From a checkpoint of a small transformer trained on Wikipedia.
Training: a variant of Muon for these matrices, 200M tokens, 6080 steps.
Each number is 500 + 40 x the weight over its row's rms, rounded and kept within 0 to 999. Layers, rows and columns count from 0. Numbers have three digits each. The size before them is the row's rms in percent of the matrix's.

# layer 6 MLP down, 128x512, rms 0.127, rows 8-62, columns 256-511
094:521509547554486400500480511491421475570505449491542554422484425581449564455469461496540537488505455502493551502539507519525573516463512533462499460462467478532417513518500454487472484527632539501510522491503575570485455468458476536469538502492569420451520545477530492517529482429514489469530549509503482467523470469460471515558457510537490476500445586618454504501510401477463511464568502449513516439404486474549459475470448580409482502577454531532476506503463505526469489498415541532457492581428457566586467564507398524433498587466504484507570496498550559584502542550476422519537510497486497574445457497487491439485530521479493516513553407468505495557522482513436486474485477453492476474449567490443491507523511536498548461512510528521497423530525454494474531483563530
102:494456483549518547493471479460494511536483561456546483504525445613542484554479523420563462477542536512518480553552511496523459503446519485530560502502445523475489524477483527489490558467535491481508499556535491476500490494502489480507538498538454449476477493488487447568498419464393466465556497528485490507510517503482414557450486522518530529498466483559472509470515524468496489480484424504494478506451474488523456576501484573520478499515552472453494495531498460397564539538536518456446492638471516498448447482547507519546483462481450494515508534564547543441536513505480524490550534481522485508479533508482500474545496470494490420459433480472486420544489488569464551494500593543583503420476480470513500511488516547560476446507597495495510460495570552517484500503481537
103:542512488455502480424525453521421452520561454504541488563497463576543543461535499561520556520562507519492581507472465493491582556503571546485451514419477425582540491481510449514400524545523442508505517432536572463523571521510521526465538436518493469457490540506443539531477506422492516470500588564528552489548525452522565533502489475545463425469500485497522457516539508468546567548489430392528517492595499482495549483421489470478444534559434503545541486505521482532479504521452506481489481508480507505551451455512460494501444467488525534483451492528500584475486418482435528486555558531411513508656463545508533493484493480487483539537477513498543564459485592531535527473502533561501499539491488504528459493531440505469521499494532482534540495562515482487488512515495483
093:466464505492462430466488480521509460452485528547507526448495494542513471586474506520442387553440552527539524558473530441511487512524538489536422493506566536418443500520509480553547484563531461560452509468462497575559494565527458491405517485479479545519409493420513569482555519531527487434545415465543406482474454540492498415508481512464494560521472525513424499530460448518510480548464464539476478398488494547560516403499511548506518565485507519469568500518461497482525493398520508515499506534485507474437473478494482494465475461486502477466461501572532424458553541497536495468481509538515490520495530522528511482525456460507542535500603506441514505524467485416542469477453487425424479514552405461466499541480507446531418502502480500542448504458460564476532524498573508
094:546489440481471496472511481468466530453509524499493532463431605512416542459515562509468526484526514515437465598564473509505521453614525532474513468473426452461487433498465516541529423512521512601535475521423481536528505486539498513466493412508610488484479457432561471521516470481508515523498449521496574514499542539550600474475467535475522478517548506535464473509480402458515476500484507459484526425473480510479557452508474471529467490537454518509496530471513437448500571536507519536520507522509501533476524529456476469473531562499514573456526557536518491466501563443585501507460501542506546462554491513529519508601528436429434521517472484533514453493526502452506487495445522526509492490519568479446410425474506505483517501527502535475496591412527475503476543505544603
093:556453531524499476549594560440518422517546548522517519433411577505489481490503470431525490420462517497474431601506491523523519461515459468461487520494521488472537542506511517468542592524521542550504487455434438526518562504430481549491465493467568490475511461552552508474453528531517523500490521501487486519471522541466489458506490495544559533503446474507467479454479501518474495479465454475522537535472536523450452471516556543551515468487569465548489545482441496588487578467504478535503495545553550486499500453442473521517398547465500486539529446548529547554500507500498471503527440532543437554444456518500429584536559517443569472522520521503476530595459459549551484473530466505460430495438471499485435564495466505465437449512497472504541475473449540476480435544580465
087:473540507487479486494461466489541475472522444494540487534518461549528550444536472543513496539579491430474515488515556485411415499502431537402443473445576478507517449501490510457506572603526517476541608454476572522523576453475502522469507451495469451530555525480521516488503556509530521486508474410504507523568453488469484496508462555558434445474544503470521478522488573502419621528518483536522480582478533480422442503411484479543551477467490547444426502503479482482510501515500527466452541506458515519491452444468483522502517501533515561475501540496506517539461591425512528452547491528431474543431459524471505502544494511588484421539527501496548454566528498587508484505509490520533490516459441443488478498425500498455492542566489500534457514530487493439546445463464474
101:463472422507471481565535455460470490526508489402552523586460504428482553433539481552581465472527519512524502579497578532507459550555560487491535499518555475542473492515505543451455494448500437469402508494529504489429489509495501472504453516506523588520534462539387547580494558464574529474546429490542556614482592469462527485487526508395490542464555513492534549502493596483534499448500539533535450493558475463555597498568538412500481447542486491502555502571393487528474520514532476479467523494440473509480511491520486531513509473528487469500501492518455484495504499527464570538491538543486516522454549464523461502516517488498460522541532451479452530509566538542496523500415443537421412524538574516520485492434529485459532520445525480572498415518474543547504442547472454
093:486449529537556491518538488489487488466520543574538521487536473492480501487456475440460524502426477484524483453502533513510528475481497493539392559510466520525492516481541491503459536478447483539501489544493524502467564458505601418525516501552503477474521490448501531511558543487422422467529516497502490480470521528480450479499534494492555482595475475522562487488534520571516513458605456525510516492546521460506432558478494530509561530441546420476516474496492552507426500485536428542534497458556525475503485514457584481471535457516478551478573554490497476560477527526466490473526488558436490499522488504452503424534567455438428520510602520537479483562442452499546433552431477509592545468560547442473549545384593510503549551491504467441460501530440480486530521585451491
096:451542537527544494516496461483518513447553477535497551451502513466511508576566421592387463504474472417456550495544531531501508495441489450393533505487536513518427461557480490533502501527498459465487517489503481519475497516514504505464547507466491488501559540411446468548538465485503550495528520549504533500520513533477441478574556563548567461472509544488528523487427478528515582517446522441537516488508497458502449521473500491511474514512478413477526502449531591523546533529425473449459543493457491513574550487466426537512496492564528548456567566536535498484495383562508552490475493516500565441488462487474589490506434487462569441531549515487529440464478508501534462538564505514591547416498488502479521447514538509521508534542526494559542469507505478498452477468490509
092:464512488465487463465517514510551554496496548452460466484427479470526493409489446585579451465497520525515511529421471553520485484541458548567559443454519457417543496458514533554420477471524548483518544419499568541483473491453480520507501467478542448469449503462562531487522445463539569518528550495502491480435473511500505486461544452516468487538529489521556456446522459444562497520497513473580549475570468542485610533421493508503561482600428509534493503581472469504495514507502550509532516510486491504458524434455437504504448544485485496553506534509481557541555585540473456510460534489509512464491542496526470505483451514551465489526547462421445472565520455482490496530419437569508462458517446505536537498478486499494553560481667552546476450543448545497528495529497464
092:533565476488503432413455476521448521418520519501520506472473500508492467459510571557535469455526512541500472497478522539464541552519430500497534498527471545443460483540540450505423460509562428512501594442501517458495486466485527538522546475470499509524489450466530456518449494510507483486525510437448457463477485462556493420487492449451564496493536470498476570492500489455510502532553591450540489542502579487475543523451476521480411530434519513522531528493486499555557524513565489550481512514501542539563463477505485502541478453449436458441503403461520444518475472480470455553510482522505510422460501575521459489401483483493512495507460521518460528457500607455569450494487493518455526505507529455547478491573506495486531507505551496551481512455410508422501519501538503
099:464506486440491532470526570524537451560517493519490513487509475487492595489446458517470538475500519507536461553511491426524482511596520385482493493474557446508491561445489483499483499486594479513499429491507536517469552515531459529505492573489518491515523527463513501507518528501538437474528474443465520450531535557473530465515475531496445470418476494475491410505497476457518450443507491420483554521434425469452464440417523450434508506449500517435458413451415538489508458499525470541508493562547554512544572457454553542457548498526519476505530505494557524462427568474486489480452448484465483520414442465590540531415544474459504517491521483490575557480511466499483478461534515512533475447515505581516531459507517565511554498477485482488484516490464546469467497498516474
093:502529504554507466432543485462510444565507496511523519463471496438503546460485484507487490448490487508465529444586615482505517452541439589417549548492498555429483490428467511503461492575440462478446531495498530538524535427515467509561486492505476526486505504482501528473429534510499525540438456482511519559543558466476482540474535534493503446467455516519489522554484471535501504514493471531496503536434578500524531564468481567547596512523535489446551484607481413553518484527475612424559497521538467547416503525456451504475485490529460462471496484488510452479459533546514482454500494501497427485581484495527498507541460521585514444423494473459544474469518520459464543517492526516529467533526486562527442532551458501468457541490478475465466568588544436443492480480466506
097:470519442426466513478512497513522536415534499486552465456501493403457473559564443511453547433449470467496463458441487543517468478493535470507522485440516470530519531453468539593494517522513521479471441524532560513430513569475479511506507463405477546536500526473535475509496515536521435508531572595503413571536504451513440511523575504497474461457460496527537460484459532476520414429516529483524525539514516449481538461494493517470462432436517523495566510460491432407506511516465491490507517444486521486466481502561528505538414475567458517532531529507517499477459471482486526643459472479526547475567533480496491471441503543548527536490429463453498533474529584485495521514476457494446504513456510512516529399511519466416536517561574529509505525508511479499507500531511601
092:451475411468519498416493511418513502531469491483501566513408495549478635419543541532484467544539546523522485438467491574467529513558520476516523487480481474556535495517455489588431449551434447484487468477522465490558468540557445446525501512517500548495486501498496544503517502483511494488513505507538476540540475539470531529492557397482489512432536534495529524491529536499488447540459447490506531439586495501440529522447491495454464484546516510446550520515400457426483560522493451537555493484471506513495476482474484497471481484458565516445481497547550514527489407453424627497468471545451534512564508535490544569476520417480530534446503468466536525483501578525460546437486446560536511546485515528523413477480572509467551564470450542467507516474547480529469516481574474
095:447463495488550488468440477521474492562453475553480485518521481567524501514537556511512491542498540413480535501433499473467563521441463474457510505613449528388502534493559507455407423453459480480502473467449516485455524404488481496545478507455451555473536518516532476482556535470413451486471517498552505465518479454534501485526546513569482475500493461509541441435517518456528521543482541453453543507511524484525503447510523494483448458568556558529478473563471531442543464545488448516413396520464535441565471475489447552455533460514502550526516443501497541586469430451503452545477519523544490533505532516484530539555463495487580517496503521479485454462541495531531472463511467435425515516499512474548554531564486543510478545499509488498486554426488474419485500496519487
106:478490493504587519528518542533493464433482447549369433520563479478509513542467555519501467515536513556551462484494470521545497520576469469527486421498487468422450474543500540492499456446482508457530432517519477494568489507538487420519486446388483529548478567542503504433437504495519491502454531566517536485491487479506522583550491466475506511477431552517496529550525529476488513495493525543520504547468561558507501511491513489492549512499487502503566505448470508530465496525471521489489519467481614510472534507515523420527536433579559510486443489494480532441536553494487499570499494470463469489538532560513493589442501488496477512561515500528497563464548532467512486492545502461515444506477511482548472525473567446456402527536488458474554503503500506500548566462541481
090:484507523486480457522571443529480484533475465442531500515460538515513519464547583472557572505501516506473483495464522502511492468514537447430506529506453500490510461437525496543482496470458482489480501512442588518551476479571551549480570488514551543428444507427558550479515499495534506517561590472489490502440562484509515555586537484514489553532491488477512516429494560510566484493547491528463595502549538472400534477525563477466431553547471509441529540466494509557472524499535531426494588445463475550577553507534518522550487474509558479527482448536465497469527451484483532548529495493508577513514578523546485501543511523524542475528507438472559543493520463551570512498519463464529486535463513460544464504470532456401516538483498516533492361513549556539478485485471521
109:446481509473511509545510554459520488504408520515456519475508520526473510499441465429489576486514386549446583573518506510525443591484518500470495431492614481540525449528446441533520517479494532471502542567550470478488543535490495499453465465530486441473466457524460545490513526432461498462485537418542566424462512502554550478532480508543531462508515497461548513518503562507487524563436526518501544512462496472503517505522464521512534533497416539540452643457475533434520577567521503421532475469512479532428528441481500547482493570481468528463505523428552519483481555494491516504479543524488536460544539511484528556460524424498477533460484475481491524482491460517488505538485535536494487437568546568425542460539479489527599484469493475489511522486461482509496537413484530
100:481490526536563499498526537579496523527557509536531539471505449557507488539499530554435442480516470461512522487553566467522557542504528475536466523405492517579520458477521512492460388483515491487526489484452495536480467545498465560508542510477519510525532486535449552458470492470487480500447499461487549501525433458485500580509436566504508492550499533488548487516494498521488420515478540554509534492446463483457530525558552534518458447540469567464418563453479581494572486440504486474466510580485488440512463522537458505520394490479526523542484478441493456527441519428472519513434468514577511536505600486423467486541472496499453467407458466549637483482506495499506504558452579509456478407504506559492556608482457393434517482474529506547513546596462547473492475476531572
091:462468532485416479489482484496572470518523515493537493488513459499524519471479448505464522485475435442523441480510565471535504487487459505479468481508402557449444492445554521461534454499493542468525455509512463457411445465472578538504514539525560467513511519521548516548452438479522480498575394447468479506498438548527452463543517581500450510507421518487398501476485502493536479501581514522490445565538486493567522491506514513539518432556505542530513467494536519540507435465498502621504519542491468468476493500498426457471527560535340541522590549533554437547455499497539474537423488494500469572446515504506407481547454501509436531476468517414483493559515459520521497455451493476553523462547498568554467502449411437550502478501501492462519484492456528514584449548495454
091:479524481508522524442423515506513491473492520475494501530497511441473413378504453539486465538508513439530469457503564486465497477473492565461487465493458496439518512496476466514494498502471475436498519416488500514504444515453496478454461559542545441450534551473465524584524582493556456489481487545508494465493494561475428444484527533500497471396531507521518443410471508437428569497518418472515445552544538496522526438529521482554558524513525527555531522429415579537521492554431447484456514479482458510550475524380518553512549518503513516509511556501568497511494461471439495505481526481496529528515522457506519463455474478446540493512468493490513417597579468525453500484538476504448540535556443542509555474497545565527468450547467412566516477449518476463480454498504491
096:500501454463389496497420517480455549502480549520561543443468512489498465510507554437563466546508533496557489461492510506497508437512507555572531539487456509449519493435500381518559554493467500549494488487510578564476530448521448529498525529519508541530476511467558484539485526502497465532483590520438531526538521501381447499482476527509512479388493583526471421458501442494555487491552411383508490507518417510479505464547476471505534417445530544469474465513507468569483490488557517508462506509551437492534498527464457515487493452561458532492458502530492545494524442465511533413565549537439460576418450551501482446537534502514481414450454420543487529505565510511433501442514486408444442473462441484554440494473498492497451479517534580539468530501527499453447487464488453
094:446553528482540497491463470460541524545489445573552426497501453506432577489506544495441528526470484498562489435522377458507483457473553424466502498494526450492496497526547439504452464468437485464549502497548540501445474519483458486553503526465483496524502550500509502461532522443439523504531469534470558500465523509481513443548525551477465504502534554504478491563474540527565486524537505471481468526532560522524470537385524532523552526527531474504488473473439601476488445433554464560458461449494489480536470487478500492442504468537519556508475460485504451522438493481542432515463424550484408596490477512450529473537456513494525475469526500515476482521503528443453444446521452416511565496422392430539472549479481554525437496535420500518472446495457404493474457506583423
141:510517549539522460432528529526491476494530506546550523560488486487525533590473445550510527469539449488483505545456490502415451477503473517497521517420546430579521496518528504592511465532471497458459531514458552529498572567433508545523510459473444438542435524553475562567556425504497470519444519572474504526505527521485466521508472497493487441481594531523517518563435461523555445484504487508526447560467437507478531467490463511523571549501434466446540532570586492506532479493459519462577475468479515563482495444533472635544530542536501530577522566485502461515518541500534469542520469496431529489496435475475531535413488484472421486510539519512549477513538537517470544484496494488525495495509513498494553461469507497587471463522502466431563465465512484477528545558541523
092:413499475512440514498450492464533468566499482496481487463449412451448533428512486541527535521500559425514518505506616495491513442557466551481503523507463487524433443433533497509528466540387533441490485524454513524524555379498496537436442532445534541502564452458509596455552411544520554488533472445466468431517495479523509467478497521458572583465501531525479484482490464492468409504493515421481414520448531483566556514443557503484482470485453522484519446546532472464479498510556524507528535567521545448495526455511467471475473545496480488464523509527496474504540534476454500488462460454497470509573477481470520481451478519493527516482480495525520446533454545563461483501465468551449497428476574508508544512450515538489474501504512511454536531479497497538533375430489505
096:486510499469581499507445578455538543561503480518523556485481544492421519503543548482540503510526521509564447517482480516472550464484457536479446447537511467505455503555440428582541473427475544564458480572488481418457450449551467497533463470488518485539482576503496510453551572568538524530459535521567472539521553502562483544524526506492466480443500563528539499559516482482468545454493494476475490480578530490527423463463532484551400505466472510538489500494516503558523493439487493473560516494533530511499500475542551454495518420436463477513458539509495535477411503504502451514510465502525515464520458568481511507493492547577559484460490511515494500524459493507520450488561507452460529508427480498521511442434500522571483534423438652508539554514420463494536487436495518
119:523440442480494459475436441564437487542483549485514559439482460506394548507428445475527487481399502470594510504511472425552507451496510503484477509536488503536492486548491447478517538513470513512527555452509530505511561460541508508502442498477515535548469563483482536466496491525512547463549539499481556521415533456495483485526456485502485454521518482538481479503370488455438446567496481521480461590501482522530550547541448442468484496516488464527539505450523482494502498451458535440520444505477420515536456485480566501482469538420506487457465418563496500529514431478460536515432538584457472479557452475546479493518464473546570469493501464520480476486440504483509508492470477456548478500507405469512499461451603556465485535519461506583539483546516506436455524496572382
094:451525531464531467483451537527427514480543514517526477501504509455523534510594522558477519541453498431544540518525555485491567448401454554559483433500465485534542533468504482516484496527519496475511504517513509523529488510509453507511498468486475477493550448428512516508507533467473507505482473506545456497541477482391502500545553440489446495509448538460491468591493454589493501495483519541492560496477592496468531556468433469529448464522509450487561435505583503440531458511458469548508467428521539496506493511487469535500492464573482447442532525488475507458523499489518567484520459521475485497439465505457505487507470536574531413444474577509493530461473527478490418481526558536420446485490487492487531558464625382469467480504498452380492477457524499465496478526459475
094:522514551537524457479391547539492441476533526542576503498497490565555456526543498482525439515491444566472466518519501439469510515492548488569464477461457548508502524565460505470559499509473446422489474444540460510488502490521442509548435492493492523529470483443534428557553527483532533508460530526450456529503483520507528441542395500435472479502483492549580522513455540438442453508505487549517477515446493522565540412491550440519414476566537495495515467493556489511525494500499561427560510559509515523579538529481475482456463400448557496485508496514509450505461430515384485505489441510469550461470516490484515497492535543499508502485423471528466496509497494501411480464472575461518513471496528454530575482471486480507542447473501513483562546552445455464493464504537486
109:433499511434476460429526503472473576473531438438497524520535513528459476464543420542503543554481535517528470558540465495424497498508447479525513466486490484459545526441532467486503440472494501558470450503538544474462548491560476536474479452519510415500527484543471523516511459452491469439495461571463603519513514514453404457488467496479492533549488522519456426575470470537525490551524510467546495560497543541458498549465470523500494464462522430508494453364520467455514451506533525490491532494565472543483582420473501503563447453530404442456528487471461496517486510478493495634508475541518483555498523442478509574518559549528469454456489528483538478466495526380501477475528482462420445462482527449515454454527521518472418514469514508485457478512519490524528454462458508
097:534470488510489503459619453459438504501487515530474492492496623447483523443501499481525522572538495501482543494485527541452514493514541514463573554489497487502479463527511475523472447513467548559459549443533489491457498488478546512530468501505569515568490611496486441479512563575503501543461546573511543516468501461566539540539463526427526531458478471473498560458513529510442493469518538485508475567482557516500496545480480451478571390450468588522450548494498454487496530513536507458482468466464454537552487483521468491556522476463506531482493461565538474484510414491507526485533513538490479509425460480498539504401497467573518548523586428506495475550511482420502537511466473531524506426528550457496464407494535488423508475595445488513481518510526435426492516512411515
099:514500472474442495533483496548484467463492474525513569522516522480517479494505429467525549466545436491498509566508605486434483479503523485534467443461552434415501473492449467518518520467478504516515542479509457495471458527567497541446482510526541466467439522535513577537439457486443462556477486530524496474531432475554499517545426559533429508498459527536565466493476471481482460605400548488437444527486490496495514429602467526539480514549501514451519617505441521513532495502466481437459512543428457507446514560496526483524505500594582471530500467456514482545436471429382468439522440406457509463451468502506513536577523491471497506524477480518500544514590461586460525444529562429539490555540518493497463470504490497476560427531524508454484514505501502474511558421514486
097:486451541499543466376529549484473440515544485477481526531520474561470435485540517539565438536550512568540449514552436539553515490558521472535549498543458482467481495587548490458443454451456475533496483520529430502466486543523480501479498510537507542509544522499569489467506509420511473500555509484463541547507536439535485580527565497530576541408498496500436585506531518459489468467502504477480471465506518538558503512502429495477469460485484512501456531495477430556506474487421534531442564588474498452554521474477502514558539499507503464440518442469450463460548497416501541418506489466525548536471534458482545514544505517499436480477481470459496535483507480423404477496538492507518443481555485497499549486538471533514542527487538522419522515457512466429565457545524429
091:462499482470478463422507483543497529502615469543445435575541491541483440473512531456521515465503483453522482410515600481467500566529565503474519535452506581525503473452526520505486489488535438467522546534473460518500495492412562479411483451528507515522535387513521566515482485554482441505526477508488495420512426435495517512530534506456525438485519581496529458507547472456419530538519533550461425470513555548469508480514537484450593515526474473564482589509459490482484545485438518429460459469495497479535526433523462602511447566464572519473486531512559442491440464477435468484477492507531591512489528517486510470503573445474482490489518477496537491601545509507495455491464469528503504494541499451491527441506540443534528441492523516487554504525546479532546538496485534
100:481483550441425481509452499514457509459525441482550508503579448534491449542484565536529553490487586507506513535483539500493471574523479452465523518537516446531452455460514479526479501448410451530488494496521531502528431517543476473480508500509533516488494496579466519478515497465503494426505463472542432466582485530465504442568540423532501572538477510543492531479528474577495498530481428504455502495550431478531437510492505540496490513553460459462524476566540520456513478513482429527490511515547510505444474449546526460505469462462483457453508464532539470436531481507512525492455514481429559483482497541463469489593503532526605383521498538479506518555500491486397529485517421550482469532474524488487542520567543436514483495538509431559490482462522532483505554467600465
097:537560413490505457461523463533525488545530446500549624544395479519510544464488421513540424459515536479467520535475526495490485486486487537506421503510445522523512576477509458463488460572527510500454555520505446479494487500519455537533488500500589521453514509478511512460523533462505517571438511467514547519517554546436450512477525484431451520538507479466517493479517485487477513541507578487479520511550495560526492516498497541476534480493510523555465521421469440520434546456442502477519549492492470479559503531455500542557477498501471414521567550482524423510475516538519564471510507530445451443478429413498477497563516512493535503510560494407432524522444528500622509416494533525462443604540499438511504484464447563534476479477511499428431549477507488564482494474473554
092:594498496547452547467573517445491436486458452436483600501484508482488548524495454471495505560458510490489540535507528450481476487516443505490532475562468518574539471479573547514549525545507504590515450577483608469540495393492453527494523573491557481502484502498505458504488446439492494554556583500535540436500502557519489503496511601446483493450458481498496442522447588487504527430536502551471484524488463553579475562548507534507562490529591465467518520475501466496436509523478493510489498443440553500406511533520491508581515456470556521488547535508523455486552538486563424546541499475532458480460536556548453527560464513532510552519480506545487463479462469491565411503521462485499407557582465538474474507486485487500534535498479445447479497480506550436465513501472549
099:472513532494497544484507494476400470475541471564524515486427480444502529466517427476578556572412585482516596519488446514411524523478445564468455527532537506461541489525504490504537452549413495479510521499509472471508526506468482513491549479517472508522574433469475464564498497559487506488499527518512450508454513436485419603521432513541525479440539474467585468549481479532454581545543514497500478517534416552565524452512489492516477464451490608555465600451573464455549539425529559466584505472498484483502453512526506581464495507504538571501521473511485486494487506447489494495537470510458472505527425488453529436505494443377517442445506479551482541473553537471461472513480537533539471455413435550474433455559568497509472490477497427465459458540530468463531476504471447
101:493453446468512546512494497500442506441527512529485457473530445503481470499525540391466468498524477431503485475529473497486452530526490504508534452506488509457488449424555518442512525472528529480510488486468445535497549561529491500441505474454470514523488496540435412570466519507489462510496437484525469487525524447530565528497488509583501507495432512516561469519493407467457504501474517491473475563445496472481441449555521499447576427527497476459428450509461553476568432420533493535536503488400531518513500469483528519464509608421587483483456486516443536546546432507627481428489487506523514488476476529448488463462594525559487507505450486453538594554516467462522507512515522494555440457531551542471506514494511455458546444482536478520438445451479514504505468519498508
092:383540552521576427509499487524522520516513501520491522452485567450470490513480558553567573488533495430488503574562512536537466442477485539467502469461580511484522489531390468457532487599508506534572554535536507489498531513481463581426402477545546516500496523535494495501421534557488514509568459515540516510458497521451526506493433430480527437555481442497526498491526517523512520476562519522586545522516456508532564440422496422512488472461500498521577466474455551515535555519583525544478491454475499529456491445531495483540475567476582497517494524487449465556496460472475533496510510476504483496466468483554409481620516572564503491472541550465480574542474526503495542512526501519522440524505490507476488587535486554474550423468501478546508571502517510464560517549518494
103:525500528492472476492492483538395570504492509534435523491463563556446473496488432481510472491468453461477558529480518546531555500568546502519502451503393431533526562474546444497496525524552540486524523470490444537478480536512437496498510453461528507543500545571521551505541480461488511539464475471515518542491465463564475511462434510557496477478434490499456463445620431514520502492489525440472487499511469543502462500487474485492473481535457555477479490472479530509563524540572503517487489452525445556580559461466452485423528555527547537522539485494518468488451467454556502489472524414509518582470563518419483487477440463566414509507431514466522549490454470513437500542506495570512489475440541502513506441532402520457569546461547489538473570497534541487512492520550444
096:495560507436610577429460529444518540533512504506480523548471423501478508467507483534440526478481535480483486510478427424505539464510516522520441557519440472491488588502530526430498448538474554430486451527510500533430494436477429462498486584496502615536492458470500484592524536526511507495502546516454433521503487535526505418507391491505489545480495504514441509539483501462482533497517483528502468463428458354570482463435607477505450412462516555481498532489518497521483482462518483509527476516477501495454455500510544481534540507535489571510536456478473508528481559494567495548417478512455481541546495536515524568484525538512514477547484506476469460491492446507461488474559463451516485493478454439539568516483534547526514470477558442476478424482506516535499475575441454
103:548456479505484551520535484553559480547523497460471483520469485501582556485456482526497467531503421537474450490562457476499521451509521519555490543472485505518478491517459508451518503463458537526501557495467561578550533514521509460468569561489537488540542533406552494495472528523496504499522511532454524524514450561480486574581542549428396486529468473561427467501403497592506486483506464569474517611489514474429501448469533476478533491428556511463448520532467480523549513495513515494511497496389474538526516566461517457491478492571569521468532462537488445463534449481436585522499496549480507518495516526461518503464519423464440483517530452531493530499488490526460526483490567393476497483516509420493526515450501564438565480496479554531539527485472508449530470491509506
096:507535483449469434460511480541548507522507544522541568481581464477470507567439433531491511484521525516522528508476526474504449584443483540480548503527447462485461609540527509540442482440448500458459523510529489461501515525492528424498518579531460463500479487553569513597454521503471437373478498512497479550516563560465502506500490482478541524514495477499557559535483479484444522448491509503423480556478515479566496536561501514528588573509548482508453526506514431481481457481508510532501454512458497476482466463481493560466509456486567517519511529465505469482536442459514463493540517640528493502492487568514521581435503502484508432475498523442453465492483515504460524495557481481576481487467510556496531556476467485582491500559482494471533493517508516475414551491395496
088:459451568510500538485522532453524520527475550550493470480495611471504529442524577522474509520547502487508548506484554532559472522531538465475538450510529519452430479463511494522470540462532519507512496473527516476512450533491522431529479518533513473465472481439510559456482534447516532463494477464514485548521550522513539506475569574514446513471496467473528501555463454504473517418501478465542531524482452545467476489508464419526569463511469530447502436487447456533501520507519482463474481455479504498535531488408526485498449539526531470436487534510476499529560496499501471475516541555536466502520468563434471510527496541465513550418518500469552572458438512490476473518516455582558448418530576514455484486571490563463571506441563504538467538551564520417488563517514494
101:490506465548513481457475505579511510483550569406440550566547455509541459529480493429528398495489465587482488476532521501499517464564532510468484483406516477390466405501482506501527538524517545516498535488528531565523532470493496540398472446488516485516503516489522534536546542514476485504504466493460487487504560487552535509431431512426484536529498476531511502475506474473519429495485516542486508512453509423509519547454546413578510537484502506506472489532432459510463513432466598445519507443503500445526516522572510489504471418559529528461485414498529504488513499434485476492469507550468506495470552535516496448463380471475433484548465483464520456467538463495536527479484549505516479559514526505521588499445546448398505492490444483525498496490533536499483549526462509
105:492494507442515464482475545546478591483464476467466505485461460529443497478525561517527538471601514473492518511512484582562488526487482569477456523492458497527498496470492509528454432480486459576471506527479471504526476482480525513545600448498492411542539543519430474479485529490533493526538506517533531532500570449530499425427521432454563558474474481455518573502546526541518537476565565506514514522425529482421507576433564511501403446579477603472474454425515495485535549507488532568531582548567478538445545499506447521542483454463493496494497535525499470512526546496533441490497504504493488513538455520512535537454450465520472484555505496454484516476515526556520447549415458544485461532504534456571492474488479460515522453470541442446571455476507411487520537445462509
102:488536447508389489485610420518481472528527459518481460412535527527483515528460538413486486493504522545482555553552407553524484541527502591496459580507488406468523512436448531526534463536494527483524509527469538453495503500640546527482528496566504502525510570507521470468445548472508529483519488545495476496534546503473497531487536470497532504559470487454481451461500515505495490451447486486500471502420453505516485520565512500536455616527523456444595510500493468469487517568473534484556502472519507553519480460517503502478498438450440489515487476603527486439554552511499569532504515597483432481481471548529488547502494537567486482527562479454415533473481507485525496470442513472548472496499552548464501492468514526490594512452520493497585522489530495507473548537475521
094:505538548474548467508513540502409508498516456563511505495526442489497492498484498453533508472483457467469510500433543529485462463468471477447429551515482487459545470559535436518510466542508536481586551472456434479512495479497509517507403493490509509489513450514514477495548455473470498497501467377470552453512535551539456458537469546438518442445478528493545496494493574484489556518535513511521474504512445465521481481471487540439521574526509523488493448594503510489528502566520474404475418542523490498574431464389446463481452551525473528486558468471525463503481596443444471579529520520599516502512480536446549415512544486526548573542504568524511551547501550488486403515533520477491493472520511507517543447495439529478437519522439521522469519484408467454477490520556534
106:578480480554471530495482488502504500423459497531425485482487550496421543483450479500420539526531432546461516465507551528487548498523419439491466539505547548527500505483549569513533516509457527453585541467512572591522446439523493480585484503546536536458597465552501492477495471553446476426464502463488494484471537516470408530484436542464472468567540430521518494451457516482481417524466461437512493558416535550510562507498440535537541504491455441544514533417536433543522492472474529553571492485505484517564492493416499427509497564525515558457544571491534546493533470462498402507534507496525526460489456531538530481534522423430559554525450523502540473513492472482480490475498486485491540516552498482520525420505485486471525447501528479495473509473513493462542495513456522
093:531498567432583486480535522546511492432477458544508525519454491467515553451509505469515517468517429487449479507445527520486510506451437476522514511499516453525468497502540455574450510534472442535414493483500561504517458543505518439501527516487528514522599496488459498547577515399479470561520525522536514509433441463496480447474508496474424526531560540499515561476498439489514476524597502535496494506489525489458498467487578530511541508581445526505500419518513558529496560480512521409444576457479522467531497511490431534488456531583528511517520487477543573513469542484504514592498539540579472494433500464479565490542522465469455518539511537568463476484500459491552457511490504435522506430445394504537508451528444478444547560524495504523495542571472503511434497469497469
122:489529585578578549480493514567476479481558445521503510491509492530464475512460537485481490476472586468472502483541465513476501492518523573519477463476465556450509479522441477490556510475459446478477558529496453428479514519489534491411488466442490536509469492557464488505475518521506447556477509527530492459435484445513512441424513379486553520480483499408555498510508401479488472497433524536465498476454523475540537453478499527490435457513544403495545453495505490574521505478437551498498513544561472497483484461505472555528485516511538502517495485532506433535514489515500474467505550451491502389441407529461512501509533517442481481479448535400486536487495441459485435522477505565419534483545503575498502492445490525533436492494460521508569494546601577482468470517506529
111:436509474561526530566544518512497531476510485519542502542534471569465503495494571436523530496488544519463470443558514469568576457478511481443503520561445468512554595551521475391508495473461492501515552546446484502465515560460467431497513524520497434498509482494561561459435553468433488536475469525471480491485485524544456511500454459587492532482447510468453580406519515560503474521518550478495519520523518514474463490515490470560454452506534514479571498433523440518473545520480438517528494534481511522567491428535514569432457512436471489491509471526481509474532532587567531506550509503433463514448483482503431524550478479521427486574493525529473543473439500518561485562472526501570393454513456499572467547531533425546538528519527514473481535525507486518476492456484453